Weights of a small transformer language model.
Size: width 224, 7 heads of 32, vocabulary 1024, 7.41M parameters.
Architecture: RMSNorm before each block, rotary positions, no biases in attention or MLP, tied embeddings, normalized queries and keys, local attention windows, shifted keys, gated attention, a norm inside the MLP, value residuals.
Each number is 128 + 24 x the weight over its row's rms, rounded and kept within 0 to 255. Layers, rows and columns count from 0. Numbers have three digits each. The size before them is the row's rms in percent of the matrix's.

# layer 3 MLP gate, 768x224, rms 0.0817, rows 620-661, columns 112-223
096:086155115127124106192139121103120133094144105169157102122084112113099141071122117125169134127131138119145139087101113150136136107132123144158120143100092129168159130154108079114118168090134115133140140167107117116114141048165102120151110140132101089143100121116124107156103125184145109147150150163164133130147137120131123072152105142125
096:113109151087111195111118142135108134104111133143155083136125137143150086086124111101119164143066129120121140112140150135144100111119158128100119157109103084142134123121083127139137101120150115073120111123127127180100145146087113131105098103152154110167142156136109177100119122158118103120115125100141081102163140154112060154172181108109
099:145108086113134177116103105169146062085124128184153134160150125109122126136136141134156075201130096100141124118143171160100135170132151157136086093099126139172152153147123115103120111125153128128123113155118100115120148102124101123128130109129094111141184116127072123144149169121128137132093110135152108137118111143128123089145099134121
099:134109111076102085139118114119116152086150119103098127144164128121137136096146142143143113109144078117109098105163120102132137091115195166145121098128158143124115104150092064118104117138114117128093134115168140120173122120150141138117160130154102161134118109103131108134122107091114116123106141115107153127157053128108073116145120129103
101:134093128147111086142130133126153118101130098116155137108103118158115118120147102107133159144107119115133155103091131117122101199110143152136135161154149092143108164066131125120130135156103166102131107146128098107134139167101133107096135154133141142075133190117157083150102132134111139154153123168165129117097117139138155135129131107133
103:073128141153128131124116170147167166137099105117098166144126194113095089147111114136139136153109133139111135096149114140173097107130101106107114161089153118126120151108174152129119118079110148111128097122126152144132148180142110135135130133106142127132136162144136146098125109126162108132132141136078148125103137116108110127115134143164
101:081149134122145137148134131124066137138052116119065128136128127081115151125132141123105111111121091136110160057108105122133145177151136117157088121149124146136103109166138118155099135119120101127089112172116132148177147126116129108127128171084123131151132115111115096073091164132135152104143105120121141148133117101137156088110141127139
102:087087163105151097095144112112135139131155127116098140123137131154097135162146104095128102150122115103106144135123119156101216134156130183150127141115111100129130180113152150102143105138147128137086098111131107156113127152133120135081057155116110151132130153141170100150132092123149165113134136136090111108138121147129153131096143128161
101:128079085070112152131068123105140128099140112115096094118123128164089114120115122157145155144105153108129138136124108148177154146126118163124147101119162103143113165154132141100116120132122127142093097150103107135128140149090118175124115142154162122137117122183138136112143163135110120161152130140136126171121128152154164139135107140146
100:108089113156099111146132102144159153144137131096126133096133125135123161157118099128126127126116094083113132119154126094151116166113118129128134125116136147136130131083126143174118113131137156125070143108135113100124098124170111116128086101132125129126142131102106126126110145101112108116146161148120144127155120138104114113131140100170
107:098118106075085141129104140127138141145112151152165102075152150148125173130127101118119160125123142117120119098150174139149114098101112119167130124114104122075114119112151158206145159119129157112125096130137114137131175104151109173109099144144144163121121151133087156130123114120109140152107174123125156165133127102115096143171107089159
094:132110113102101135113127113113172105140095123108153132119116131186076087156115126169135152087141162120123146126143115131134128157092116168127140095141108122094124151117098112112074137098121094132111122108105125116146125144125098092110137151138131134111087140142132123110115178121110120108172113097108130140128089137138114092104140109105
103:121105174132115111134127166116145118125131106135095130055107141155116141161085119098127121120144174137188121129138144130156149135139128125154117140114099164130129134111136156125106147117123120139092125153087127139140142148082134184083161170151138113109156130134146145126132134145144120166117106136086182157140120114132152122147141127166
102:190126158179123112137126066121126183123096096120152083132149128117116146123145171146176097137100107115145135092104145103133078151116164108135142152120105095151126146132117139146119106103123093154126095165155093159117105134124190133133146115118154093112122136154105131059170116105120141132103136144164162110130113139114107129151180142137
098:162137050110109128163090167131132126095110087112112111124159132091148114148156178159137154103125112097107126139103117112176174115154139185165118097147127144132111142109170138122126126104110153153126119184129131155109104127135143143133093162111118132105112123110107103130134145124126145126163109121110136109131114104135120152134111127119
097:133099118118111116158103108129131099151138088128110167109101136190159118141153116135164128150094100135141133105104134122125124111153159093112113117091100093139127105137124116109102142152097109092147088173137140156162091100081092107191138139110127190086141116112154179142137107138131157136087127130151117128125105092110150114118136132201
103:099115152090117119098104160139163127125097126135177150133118145123158151136137133115128152131097134143122150104092155138120128147143168131126078133096138121124110147105149163140123140081156146104128082129153139090164171122146111067140116125147139166118125137115120127124120100125153108129138150158163135098138121147158074127155140126124
096:142131138108116127102150126127095146092049081157086161141127137135118158128122077106148123121114138107141134145117142148127207151142136100140138116162100134089160138087162160108137148138143138120123150135107124118182120123133121123147141146173158138096103103156126153113153160080142139117129135153118110129109148141113111124154119153167
094:147065127109117141140153138109116133114128108148127118151134189146094139137125128101159099156139120121125063101080147131154117171124109130111153124105109080170138135144119130108127104142114116124126117101159155112132138106102095133136157081143089097100133144122149098089118111116126148153102093161131079119140147131111136105144096125121
099:137080166121112069141111137138109109162139121120122128091149107079132140153149127150156114098098089137159133110114123131150113156133162141097119158158154138120123096154146165066128101176105084181126129141130100120162096121119176124140130113124154145170164148108155146130122144129105127128134127133119102162132117130143080152141106083083
103:092125119102125133125130171092124150143139142105137160122147106108125154155139076140146079114131108128140148121150121156154122098135155066127142135105124090154143106128126098115115113143127121118120136111135150150150149134156148102133136106192066174115125161134124150118144158105160173156109105111113124136150142105172121147090179111138
099:123093162160119110150180113134173128170186114131119159093133145125130120094098134125118165087135110163149123104172095115137170161182128135077109139132075102114152105195118086109104172141088161135124110131134168178136124084129112129093165132145116162121146142112131143146129150145120120118111131164120119142160108153115158157158096126103
096:072088130143166099093125146118157136121145119114134147123125135093138099088151106095144156108127158159119137112142105120121121117112121145156071105159121095116181138100119131119121088158123134109141168133153119122171148181134127146159157123135110106173140140184112137128142127104112089099143115093121091160158141111110138132143134114099
104:126100129149108081096094136117136127158175115143180162132131125132161132123153107130105123114141118138163110098116124147114131131126116115149099105134121129112125143079121141151113124123095126098111122101135120082150137100151125103122158171104134095131128137145128147108155152116103131145134099137087161116171116158127113079098142099125
097:147123148152107102143140115111122124132132120112119120160139158135138159123115127144096106141115108132097108131089173148179086176122138086112095145108135127105112079137163100107138123118100131094095173113097111163104156143132132155085137155116102135164081164124154155166158087181140120109110130134136089142124132145119132140107101155116
104:157098163157108127140094148127144145104152135175072108121188158140082110080128126102142125132100143121123122113121168118154110144158163121134136156131150122137102087166163112074134172110133074105153157108152115144123122063104119098099110115119135132107135136117105140107091168162088086114137160147157159129099122107128158126148137135118
096:141055121117109115133149134112132132133143091110144096096122086169169139112149115121104167118110114120113114100088156132104148124116150114092139104111126171125144082142162113129103127126166092143084128154118126128119119144093130122152110127134110169111126103101119129142113119150127106150128138099161141154134118145129160169147158106150
102:117128123126146145130161103130088124116094117118109135159125123140076139139143028124177133116110126122150126098115106136117114155154143150135100162136102089164126101107100144162142143133116159122154148146121116130131140113111166150113162116148154158100086138146152124150122142143151161146139157092093137091105114063127130082117108133157
101:133079106132129150176155088117143126085162149146129144120089093102101113123151127139151139114135134098134146142115148173112118137127169142139123106102100150089108128117149115124116125114112131115122160131144124153142168125108131117148128145151141118108134122117082159130113054107115136129127144141172134135174108170161139161115128081090
102:152109176106151141109164128092138126154146145139097132129141150111098151127112102156130129194139117137125139098126129146132155100182090150113130143093124074119138117144107116093103156122101143137091159123156140149135147140107153175114104178174118106086113108124150118137139136104110124165119116172127140164091124158145139114152139133087
102:118117130108137128163173169111126103126132103157115124163103126122108139104117105123140110120145086146126161147110138099120155128139145181150134110141122148120136093116143126085131104105128146115182108138148117090159126137129087147126140127110090147111167128099136164135104154156123110151113140161128118129152094172130112093096132119107
103:084126121107144116146149129106163141093108074140145158109128127132151104136114106161132103189147088108130138159141125119177157121114144124156097125147172157152145140120089142152108100142143110142154085166122103182105095115119146136161125148122181164129131162111104168090115124150097136159128104156151111111145153171117155143118151136151
101:136107124097125127166167205137119145134134136122175111171133198120145154126143111113152132145155147121170107097122123142087130163134093136152110144148142142133137109129129151119146094112153145106152107155144160155126199107093169128090109114095114161121147147156113161118117128101147161116118147105094070149147110117149137141123167140182
103:162126105129095117105179150094160121110121112096119099150111155104106142097122103160124124148121157108144094114096155093157109112178111084154104140135108120144174129123141174144121112112142113132156136101118124161139114132105107101104125100123130124091166135098169126123148149131158138166143179117161144138115152073142113169146152097118
102:131129134095089142146131156126118146184144117085126106132145100114119139104089137133112077110121101073142126110099104174104130139143117101123128113086132154113131179125159140108153128106125093069133117128193108157119111100126130156150134126135119144074136128154152172144122173108160089151144145189140136116140147144163130139150126170123
098:102122105130123131115078097095131132112139125147108133127084156091087157088093109129112098103128107150099135118108086122164119129125106051151097102112108131090135172107110136090151138130142162095136142125152133095175137142155152138101148122171127151122127122116135133128089129117115122121120161189145162109160132123150139151133115119108
099:143144128076115082121135126080160153142097107108121132101112097140136064155140130114150155127137107142132121076122128139104120109113121128167144124113103121143101103127118078139120088135183150125153150170143106062122131137106141141118189125144148116119105125150131124171170094126090123166171152131140083104128108109127123138102148085150
093:137105183127100143113070123171132119108154131107096121138124124141122142166086084116109097120126115102081166167099130134127075145134158141121139141132095121131151107126135143129140126138115111121078108134131157137123105061106154120118127133132112131084151124158155120161149106124122153152164136132159133137151163108145145081159137147153
107:138117147137111164165101140098124127129092114114095138129116149129137119123181128143147155153088134137141119123139142176165121120117134127161126157146102143121119107172148149145115142114135157105139121115112136170130128121109139151117103157101103114157168151098150123092199148143106100146110114116137079179062138155085194110129152139127
101:080113082076104119103125123145107138150132111156163109118110147128104134101139107105099155064137171153138123135137135163120096177125089069156126117136087161080098158135130127150074173160115119120136125120153143124125119113112083180104118118191121135127119145149110113131085122131126122125096159113120130121115132129164157136116164103125
096:137118122094092130146094131087144092125138049148096124118127108167143149126150111136148157142127153129126120100114125124114122089112158120139117145146116149142150132135150150136084110154099114122135185172147121106142106109125099096141177144118094125141143081132140160091184141118112117158157095130123161155148156106128180155132157138138
110:128124097136115127110149093151102129110117126133152089120117108123104089102123143092147107147078126101123129171162136126122117159153159138177154079078109114126089160148140160124129134109164135086137134144138108151118121104092113097057158102161146093087096150117160124109151082139113171173151149143099139128125123144101123133133142113149
# layer 3 MLP up, 768x224, rms 0.0822, rows 620-661, columns 112-223
097:098139145113101143143147099121139131131118118160109101127099088137146122109127176123145134053121161161164115119147079155119129169095110118135133159135155145162103127136155117168111139072073127118136128173108160133125157116112122114115113110103157125100149130124120122094126110090163158143091165106125115112064096163090108147168140114126
099:150146112104144090130121116107068107124110116139070190140139164088133100150180149118131112138107132108127115114127136153093122117106162119135091124151099137116086120118154151112139119105113131139151099123132108137145166140116080167094105111151078104120162129140097109135154091176124111120166173152116125173096089135106121114146152096167
098:086139138152146124107142165120129161130091149140131074162116074178102159158133147116127119124099102127135123137107116122143153116092112082110146131096139134116104127144142121137137123130150125158092143125108133138100168135140129128133147091097172124102118164125117118093100054126119088129153105128123130121114125121144084119114077162171
097:139115155125125119129125159135094163089121102134145130151167130142143157154092149157138118146112159098152133182138115150115158139105116098158136151129141116104138159108081127114127147153114113092124183151150146094080113111139145146141111109072149116120118109200092146099118115152116112173096134119125160139131130125168120095164146092157
102:140182099096132113144169103131132122140132157130171081155127133090141166114134084128159138181113122073152114143094098149163157167132135121149148118169108131163145154101136119161097108156141120147136149140196154128113112169146125091154115097083146143117146111084117113130158151095140161113116085123164138153148157122097123123116115119132
101:149108116129065107144158147204125092132164120126124126138156111135153107153093140085113077127163127140137130157153117130124152145192160146098142101135154102111134099126130146135110116138156119110060131100165141127113089148135119115139101136169129145126148079159131135180130112120119129142165129149128153125147121116119106135161142128103
099:180082129103146119126128121127145116136105124115128124103112156125095128126130089161119139168134122159181106130110122118081127117130092120123128109122090155149121097135165157090119140102153125090169098110143133085163151132145162102144129119124144087141174142132124127117142146115145100100091095176147108111164129119135173091157133100077
100:082118146146157111210140102136113136144130160138145145152125081108126086110150184123118103146146147153107133119155145165100100151108135126174159153121077100125129146107139124120118108133106152120156162124116143121139109101142153162120128160144127172131111173103134179148145128120077132117144165151151087117107123161098135113148140111145
104:095135118140147149126122103163125133122119082139117193134089119163108152087147092136112116120113115195125105087150115155129125138107092145141078144154163137144113143097145145117158150138144163123114121116112155099120148145110103160077181158140118129085136133142139143133113131120118114103130155086144152120121158127132133116120143140124
104:146123117136137160142122084110131144138141123146132107116103174115139156133128127090121164156143096134140139146129115187115123144169125146102071159153124141118096158144110106117131093143145082109132121117101101164125099140085109123124116135122118161079077138108104083144129116143137085126100116162147090160121134146136125151099143108101
103:080129144125098111094109134160061134147128106146124097122129136141128148131117134120129127103130152167123127193131079106161109116138090074095104122122098149149148128142096135138133135133111145160099087109148149138145155108147095132118089105165102103155123130166128097073106120140188156149124166156133110161105126101146137140136147132106
102:142098163163139097124139127155140150141149105156105144092146137117127136132096141102135129128111120121148151109106177101166124121132113141140087125168134168100107102156135085151144136136140138110138176123130137176153126096132147168088079173114112151151173117078126101131069171118087132150133118092129139091089109157121128126081137122139
098:120144108168062127121111094114159107139143178109127133122151158087112142123135119076130155167129186108144114163129121168132168153093145115113125148136109118075118146176124124138109106158137150120094150134123124183116140114126105090126111124151138085147147146104098120098174104128113148163134149144089134137146130110124171115126164131110
101:121134078103125105112113107110138127103151121127154130113095130111126138156142118122123132129169115138113149175100134141127113097125122132145146079119104122112141136096143147114107112184093138159131102103135120143144053091159113137095182183152118115142122139134130086126177157124111121138110102157111113151131113060089124116081125154152
099:141125107092192112171133133123122146105119100086152125129133125116153138064195091130157135102122090141099119095134132119119140140157125124119148126146078165089113167141115118144076121070149100181139132129067108137128136120140111163106157129106129154162083103138131132108149150116131113092130133124154158130133118111106118085103131101130
101:142162161147080137092139137155101117152129144113147128108110074124115130154121135121101087158153121118124139156176146098122153105161154092088119113124126101164100124156125136136126095116097133114123116145174143134134135141165123118086140139105113140140148189156121099116131149152089146142086120104133125101128150131138136097073102151148
099:119089114101147122125155145163160139190110149098170159138116144061094142159079102120126090142124123153176121106152102160157103120109153108182108115165119166122111133146116130117167117115113099123188094082150149140130115105140125075117141117143123132148123117115126144139141151111148072121156112150096118146121126116130123069105112113108
098:113109140161137148129129084136147101135120135141160146136131155102149107142117162130106115095145129111138105141107088157126136115117104120098113129130143100139163120137089098141149148130147108109108139145076131123117108158081131128141116132132083136138105099162113105128159100129149145126124156069122095139107137116122105145145157159105
100:138139115127127123117113142119135106119130156140137131134187142103143158132165089143136097105115108147161118108149140113134126113137116118122148097107134134116097118151114107130142130136119067113136096094144107095086165122119078145145111094154167176158120139173141078127139156137075099162164099130111153134120154135126115113087133151121
097:117127109119168162126137129146089102125122121138108093119121103168175142079134155102123119127110156106126170140164113148106150120131144110162149093111082145089121132111149116156118164155128133092157144114103170080126127058168107070150117088163131171110136102144080123125100114107122097111189132131164139137118145093106156121094153128101
104:142129121127137162158165119149185121098147079129120138119107155099100092134123141103115133120154113122122141101145103124112124112135115116161093140161116097133131106103115153137124159138133161202111084091152162123118175142139068117137129129138093145152112132145124067122119129108104135099140136127109123107128160114095141148194105120159
101:102095127146128121161124134156115139117105152142124098117124102154104123113131118126145166116089093140138143148166113121138115120117110137115136126121123134161118155129084122131166156130099123102143157069154101150103103102144118140115172183115135135120135108077093072082117151109093116101134169137153157105156135120116138122103148079131
099:125175124124108144123128136092158177135134154128127165115167107114133106130126145113134133079111127108135156077163144101096135153086139152137146111111123143139097106117201130111120125115161121174106112126126128102149192105143151110103153108106136124115123132128103118147102115145159132126120130123159119088134063142171128136097146139121
106:121121125075173138162142142117154144146098136147094137151126121153126108152111104175128114090122133124164128137092121149131146104143108128132150120142158145132129079147149108133111158120140107154147120112115086115128126154102130122143158133119119109105091133097155151131128130111104149127183146121143110129086091108133104105103118097161
102:139137102125130085144111093149147136128136143155139110148133171171114151110114109141085156111101134167125108140138134119110124066127118121177157175143139157127118157126144122139086149117161136159133126132145117119128108135143114129152105134115174155081123120137131139104149103123142160093091149101106117135094143124126124182138148158176
104:128134116155103139081123155155131172162108121142161153100069120141111096150124104113111127136140132129120175120139135169123115101121123096146128142118108164131132115139141093169131157126141137132106145152108155106108136132092158106146110183146079128143153145121142153084160128094124100122082102112145131143153135110159125119134156185111
098:136150170142120108114166098115135078141126157163107114132170139107122085099121130134105123124141131123124092110137121133143195171139193107145100113132159124156087120127104146119111106088127103142124147178125129134138093125122176127139114201150137166115114084086127122090122136156129116173128129121154106136137152154138104109110131150158
102:111127141090083163105129139170118127131124135170131096131127150156152178139148171105110154145140085137109115126148151103075145165155140098104133158119134105148120133141088140128104137113094083138148161138118117134125142109130151097122185104098132109135157123135157195177137140105112087122139147129149082115188133136128108125154099111110
103:108125113102123141081159102121118166156094166122143104093109114131129139108142114097129149132133115181137187125111118114131138114112166113110142057101155158153132130116141146152133121116159150132138135070129167130114116096153140141127172143139166099138107174103136148073093162119160134088148131114154121124130170151131111114105106125122
103:111131130138097152158099084102099127088117127152147112146149080143128126172149138111097095119153079165145130123143129108129106141080144115129164163139112109124141091134134099148129169142169137150113090113134141126089133085111109125111144126094129121114138124148130123115140133146112099134164141146157137177149110113128116096115118161100
100:111148135121134127119094115118144134126123171173129182103156117152097135105093096151152148188155156124113134107137116094148165159112134093114102146146109126139116142182131169139161132121133096118102116142126164127125121112127097108145111138149118103090166110132101138147145136121163099098193100149132136127067128090127118117121067149105
097:151145156095118184134152137098117120116192116140116142087131079141115145057112139116141181128164135113142167161119135109172122121148143109115160109184131162131089168149159109162172093090140149148156115135117087123156159148111111121133168102151122144091106101135123127142159161165125140125118121144122090146160119145123090132097102120123
098:168113074136172119146093120114146139141084129134155163172158153089093114137129139130131144111129103092148117097108100086121131129154115119127098131139116147154125104107135132134117143156155137134185117165117117157118144133132123141156137127144125144145148154128096126096127121098160090140156161125137108139162129136081108097065146108091
101:122109155121140141122117124090126101094132149091183130128134127086123110122114116102172164111110095114177097115137153186130087139137070119127185132147174133163133151131099117109089128081117133130117135094167110130133131137135079128142111171125161136108107116104127142151135154090142132138110122155089133162124135145160084116118099143097
099:110130062129141122055129156105187108116139150141177133103125080112166131096144136106141088097101141076107093149116163148155143087140120123162094120156142095114133147139159154152106156146121117134102100121103114123134150117122127191146101103101111123116109147144095099134142121153173133153185136140156145156126126105130129143123105094166
095:115111131092107124155127131143137125149141189147141149118155134096127129114147125129089136127154125148138129116161129126158164129121107117150134155135112155127140154157104168154160139139154117136105132153149100148146124118164081104152060099117146109121131174157131118128134145137124101112107125130146125137122111127099123111129148095140
099:128158115121101105157111098083160094185131158119091130126111157096118135137161103146138131110120114111128125097120146136120114074099149148145149103148112133135124103140150104144131099147147118126147129105165103141141073118106119112149112173170091136119119115116156144144119123133164095133143141150158131109137151095150147165085141127144
098:124097137143182123145113153062150108075138132119125109111162119136124143100149097115137123135113122142154138133106131097147132126163107158146124134066099119142170120139115129153085118143142126111157139144130114141124108134132173128095152137136108119169155096182138169169119084102096137150129150124089089099097151131109164084123117139091
106:142110122132122136121139101171142127107086111151100161134133167077128104117124120116134135150176100130144181133102143154112078122092123124172115137139185152151175124153144074128173122104150154122148083133095122139122149153139098100104158167110120168169129121090091143111028116130140133134179105153152122144136129099113112096110147149138
101:141131135122093117106127162148126125148125118139113092153147101090105127135114169167105116149120158189151092098110114117095123136153114148117157120143113139120089128156124127117053108134141142148096135119118145114149134152063085126100123099143152113138123167162123132135112107145098153126096126138117116101158104084139121119161121091170
099:121114119094113151094154182077170078139130086180110132149167127165103097102097107087137141138136172117149104102101113159134124101117141118160108116167119157087126103090158136132139141130132140127136127187089097118098097157126145126115176118106154164117115126112142135123133132164169106067130118155125162157112143131151140097125163146162
108:096123112139130101137149126145123133118136126147133148103169123128141134116099100136150111085147122145079093147137095142138156096093134107138088108119108175098179107104152138131121121124114126153151119093130107122119159134153099132096159150128124122130132135113118108144145093145112108127144142114109149095108145124174148079119111182121
# layer 3 MLP down (transposed), 768x224, rms 0.071, rows 620-660, columns 112-223
103:140136105115197083080126099175123148132140163144105164137129133132100140139161119138132178174155082086146127150127165149119114088163160103132128120137107101121162098123163132140118107146149120145114135139108137131116113126147117146153073116100108129131089175124110114112134133143089146142135158133102164158137151130100136106114120127127
103:144137140112147109132149143122124108115139122100146108130139128151130141171127170099143101150104139158099140118136149143114186114170115124160101150119164108165097161151133133169098088143125107113150095092113122125178148116124149097113154114148141130107094151092150145101131132107108147153090136111131141139124152108074098138141100130152
102:115126120109135109158180148129156165099117108127092122116138114135154131110137163101150149153121140124149128109156150171108127109132172114138088067180116125154188145132162131126119132113103152102127140152113127144101116144137166112114105158126128145146094092114128147133129173115161165136147148138119084097100120116110117138150148080098
099:134129111121115135140127167144132110147136141143150149095108118138096074133143101127087095114069120142131085095113101129114109132186120108099111102113131136142133112133144078142153123130164154141145106139144094130158146131117145151094079102119138156156140165103131129117122113138120139130113119144138098112135128130112174117133138189159
100:088149112135107124140161091187138116118122152120152126129121145129131140110136142159116073161112119168156092116127127090114110153118111149148138117119083155118146132129110112117106137129095140149124124156142156147117124111133134119148129119142080205161176138097116138131124122154117131122148118111163142116181143112124121152148141092163
098:121178143132129110183130147163144152112106082112159098157173147112100145113116202124120118123168151155115117124154125149152144129155121160123126097119129129118091141121122108110082117149126175122122146127168120132087150083115173132170117088067158185105114131106108150114144099137106040149145143093117163156127110145114104117119102107112
102:167110141167116121137129134134102107154132139132135143158114185132111139155094152136137122127081126141108139178142107151122144124161142114133127137129144113130145112084138121072128115108126129139140142126089105099135119136097091144118111144163120125156162155136154177148080116129092112177107177088144167119134124112147083166125076148125
102:113145138073134109110132130085065108106138118162096136133174145129098147139133099167131141121154113123138140117161172136144114160145152148128120142106133091144120129170149132112130140109157107148169119090148112152112138144143118174121131124120124145130162139133120167114126163142104097096143101131091133136111102167109160134171149114141
099:144151167110138126122113114107139136145138116131139152144107101169104161138120093128148118082115110146116123130080113080106099144119127148097128160122090092116117109129131121150120110085137156125115166147134129106160128149133105122124151116127127131136112142125160074112158131139173114120171127127133104136115103130079112100145125083128
102:119148104102147158141133115170099163120124122122158095102145144148142127169105161114131136107137100117156113120117145123130159102087090144119150165079118112129159080158123136147135101129137124160153143162129116119100116076113159135188125117151121151125113123123111113118093161132099119122103106132073107140142126123110136114127163108110
101:117071159094145093122098153099125105166111148131147109132131123163144152109079067131160130096134169069150144115155167125147141114118121131168089140132132131187124103144118111098135149114164131120102126148111131132158142162139152146073088134181149153150105114157135147119139099066158123115082150140158128148103124136128161107167118116115
101:096133086129112124110157121149127115117119101136097116171116118159120136135105148126110136133135156151117131099115111125138093138123113143153091137107102114134149131113184154121103117100126107196110159142156138126148161120135105125083118140129147108100090134129131169110095120139158127102145123129152108130108112120159103143105095117098
101:157135126142150111175157152152117136103120106170109166159158110103114138116115136143118118174127152080154096110161098146125171169153148103092116083179135173098151102114152112126119165105068114097084125158133117174086143150092144125099113131122132126191138151152108134128114141110109154120111065156078117115149164096149138134119115151110
105:112111158127120149165100126091115160168125119131078134130157123134164099077130150158148102138093097133107087125102109164135149127083087109132099145141155126187101137130170141140143128149109088155148099160126089100136132115119115136116143108154129100086149068165159088110136129128087151116139092144144113070122094097131121120141160133156
103:144111103127116108148146154112102132106119109171135100126128131158068101113141129134129135144129092120125122124143074134116076132178158109143147122137143118171176085155117121140155139135140144153165121119123154127087109096142126145147128140147175092070135130091137123145132095125125107091129128152107172158151091130088166083159119151105
105:098141117150172099188116134118127137112135130140132145142159157172092114073138131180110132134138130134093129116156144194097126145104113135122139127125172147132138165097136132133167079147135076117165119089088123143178097169082119113121101140114143154132121142112140137097127106100127132102157140134094113123129116134131123118093098161136
101:174141166131103128184132132120139101113144097151130139130127117112128121107181157136115142096123079103193065141129139120080113155105123122113128137085131111100083176134097158123162124111094144140108153167121062129145117112135142144105123116085151149150109091131135136158118124114092103114137148104148125128182104157136152148154169094099
102:117110119114141128125144121133115115109123120120126141125135099140194144179155127168055096143148079150094108130111117115145107084089108125156141143137160150103124119152119188095128120118111124102128104150150128130109150097141143109114113137149106106131165115117113105106116101147158108133140102145091152098166114130113154141140125073119
102:126131127138114117132088128113104106118160099160087109158142106158150109128122091140136096116151162110096136136127154066136136197157123119136094114108154111105078145111098143134093109155118131167084109106144166163142120155123150184099155131138117156130081144101140149175158121121128158127120173141118089165108096129141092138121161157159
099:183154143120101162107121102129138133142134123120149127173150083161124089142123135113115112077099155141120102167131172146106121139144123091159132147118120129098142108154105111120119102108145153136120149126168107132129140170123103156129154180139073140145121150085128114096148121191164162133082071119133148109143151138136161134150136141128
096:107101102125113127140120107132135144095140106128154114101105122162140094177162131113118134145159129080176139119097088079115075085098130128100140127106153127123141116161093125109138137134129133131187108109109100078097156099119144157116123159094136127099105125123110155150167179130103151149113103120141128111107126148102133147117142164135
101:109139129123141043121125142132119138167176135117071124162115153101135122138129139087105138149114119147122116091150141100104178105106184107145106147122121112109126086127137125139122137121149102148120098121134138133122129101107097120104134177107128159123145107158127155103105147071154137105138099133137151112148122148131090165165176137144
102:112079135151115143114130157135119135152117143135115167102137097112074119134166149122123122145125097145143112124123121117125142096145103118119143156150139152131170167095118097165104129109100159103150126114194116087102144139107158150147134148172146134125111152121148126136092108095107127090145112114142156135130079088092153144119101162134
098:132104102147117119133141134116088169108123147066121144141165149112175118135107131162171140140152086134109145123125153167111106123113110134090173139152094116093147078124142170126126131124156120141089134188100129141093089126161126154123119080138169157121148151115148109153127125126126113184138127160165121157115145146096135168086123113130
103:154156174167115138149116107101169122134102104146144154138105057119166151118151118162148107134148148123128127176133117118120119156142137133126145159178139105146096120112119145164116169168122139119128106143109119151135146166142137150111140154107142117156137175163100135132163094146118122170120105088127118097118147142111150162116115133080
101:140152138119144152098136121122139140126152162072159106134129113132158129135154111110149073097061153158073131082137110085145160115105114129127100109134143172117140156131135136073123157130139133118119161156103147148127138117115131116159181094138128126126061123137109116169123142102111114108113128125113089141141113160119160092101175104129
100:171166099139147102156086107098103100117090129126135154115111120118145154120075098113141136134118154117143158153111127093131079143130113114092155157088109127099150154113153108098179116126133164133132105146152120130104153108076112152114119164121151105120127112117121123136143155136115099168113126143148117121130080107104142128110109122124
102:109160138130147114174145129119122159085134139121127127152126143109093147097160122140122117108164151122134093145170121101155154135118132103123128107141103094109173084110118158099142138125120142113095099093107115107138144138155143140144144164174140120098108102123125121105099159100093103128172156150171180122108139152142166149088141136147
101:156117113096146122101070095148141122110137135139118123146132174120087154130137149111179138096166124111113099112112117094144127129128105090110169148118114119142138101115123152122133118154162114105145159137116141137120124102145125106136129155089111128136084141122140139112124124173105107106139111140097092140127148144106138109149134118132
102:113132098122170122100099167128095140157149098151103112120149136102118147151137173111144104114091100164103151174134132156094098119150152152156140141133175131088117140136140147152152173204131105113115158096141163127105130146153135080115155140129156158147132108116109141132152104134145106115174166138145140074131088131155108147156149116096
101:183109133158145120136115124185135120161152169126112143114122106114080092118128135128130102125146108059123122172108152124141144128145116129142085123118105134112108156122133144122171151144126111145135125140120110150156132119170104134139089166139158130182101143114157119141117121115123136112146173100130108145103130157099136112124147127145
101:132161076152160106111183103099092119123135145167118154153135114138143130167099129125144127143149144162124095143077135135076175094169106135139112109131145138155136112122122123147115121106136103136118128118088113167100112150105104137157147130124110157173131160122151113154112161128139136145145147165190139112121123128106106101128109123113
098:121137136139100144114080148145108143120106148132150099103134141122183133089137108126146090141103145157122092095127119161109131079126132140101106155130150167115142083107099103101082102121078142118143109094103154151095152132105163157121119131132191120085125112112091183164126134144148111116129150143124110113103131132120127160124156104106
104:161119126140104123116115159119123125174130106131052133112122135116102117139117152143127166152154126132115168103137121133101055102124093155120108136100140101130103156136155147149098104133105147128136165141097154148185113134116152170150140145150128155129078136095179140136141131155111122162146151167130128114106150104155166075094142126105
103:148111149124143118124132117157147132163129125104096120108153133116179139132106164124119149121140155137152141144105079135148159135099086143143109128135132145123130161119129138084177168076118108160155151150149142129145129145142111135184169141088133072163128161111127134100117097098153121143099136157047111112156111143121115096118137157139
099:089132144077090123114147098168097177123137108141087143100165094126108167151092113137127116152140112158143155101105127120107092178139149153147103106127100115138140136134129148166110130148098173103104107145118138188138151113151115162142089126131142103168156120141090161168109102127141155119103145126125119121134145137135137132139110120105
107:116084140110098104136116143134133130107128110154151149135113147132144133148085116144063167117114128138150095142139166108130123121136100142157146136156140102140118121080113148116146091149112134127202146126108135090162139140118120165129151124076150126154073157082123166095130159151155130131089080141135112162118143140160188117101084121158
101:127099154174067136126127126148127111109129109088124109112122124121093028116167153141149125141134160125088108122128119105105146144108134099146155097172168124133114103162147159097178151106075092158127099125144128109112160101142129141157124097130141100130127118133134180108091105137127153103132114084100148139111116137084101176135100062156
096:154115151115120140125122161151113122149154132072152150086125098158135171125127143125138136162122158124091125121092159094118106120126158103109153099179122167052077113159116154142108152163087162101110122144162140140153154130150123139130101167099106100072118139131117166128100173149105124124094168121107146136120110146130158094114127092135
097:150094159131119126113139100076144126164157110104097153143117098181168108099073124101106113140161094101167135143129140143131111157094106101113162120154184125169138172108116102146129123114140121152160113088147150148132148136146160157074119100165117118141152122136138094160120081107121147160146131168167120153113148134165109112100105102140
102:110094141120136128135103133148089130130148102149144156128095105144117142157144100114096137088119159128141137105125128099122086154077107130099121139169129147153085124185116156141122146121108116119074074118135125155142153130135117104130056128158126119138116131137141154171165136110157136110105145156127153134115089121130185124153149090146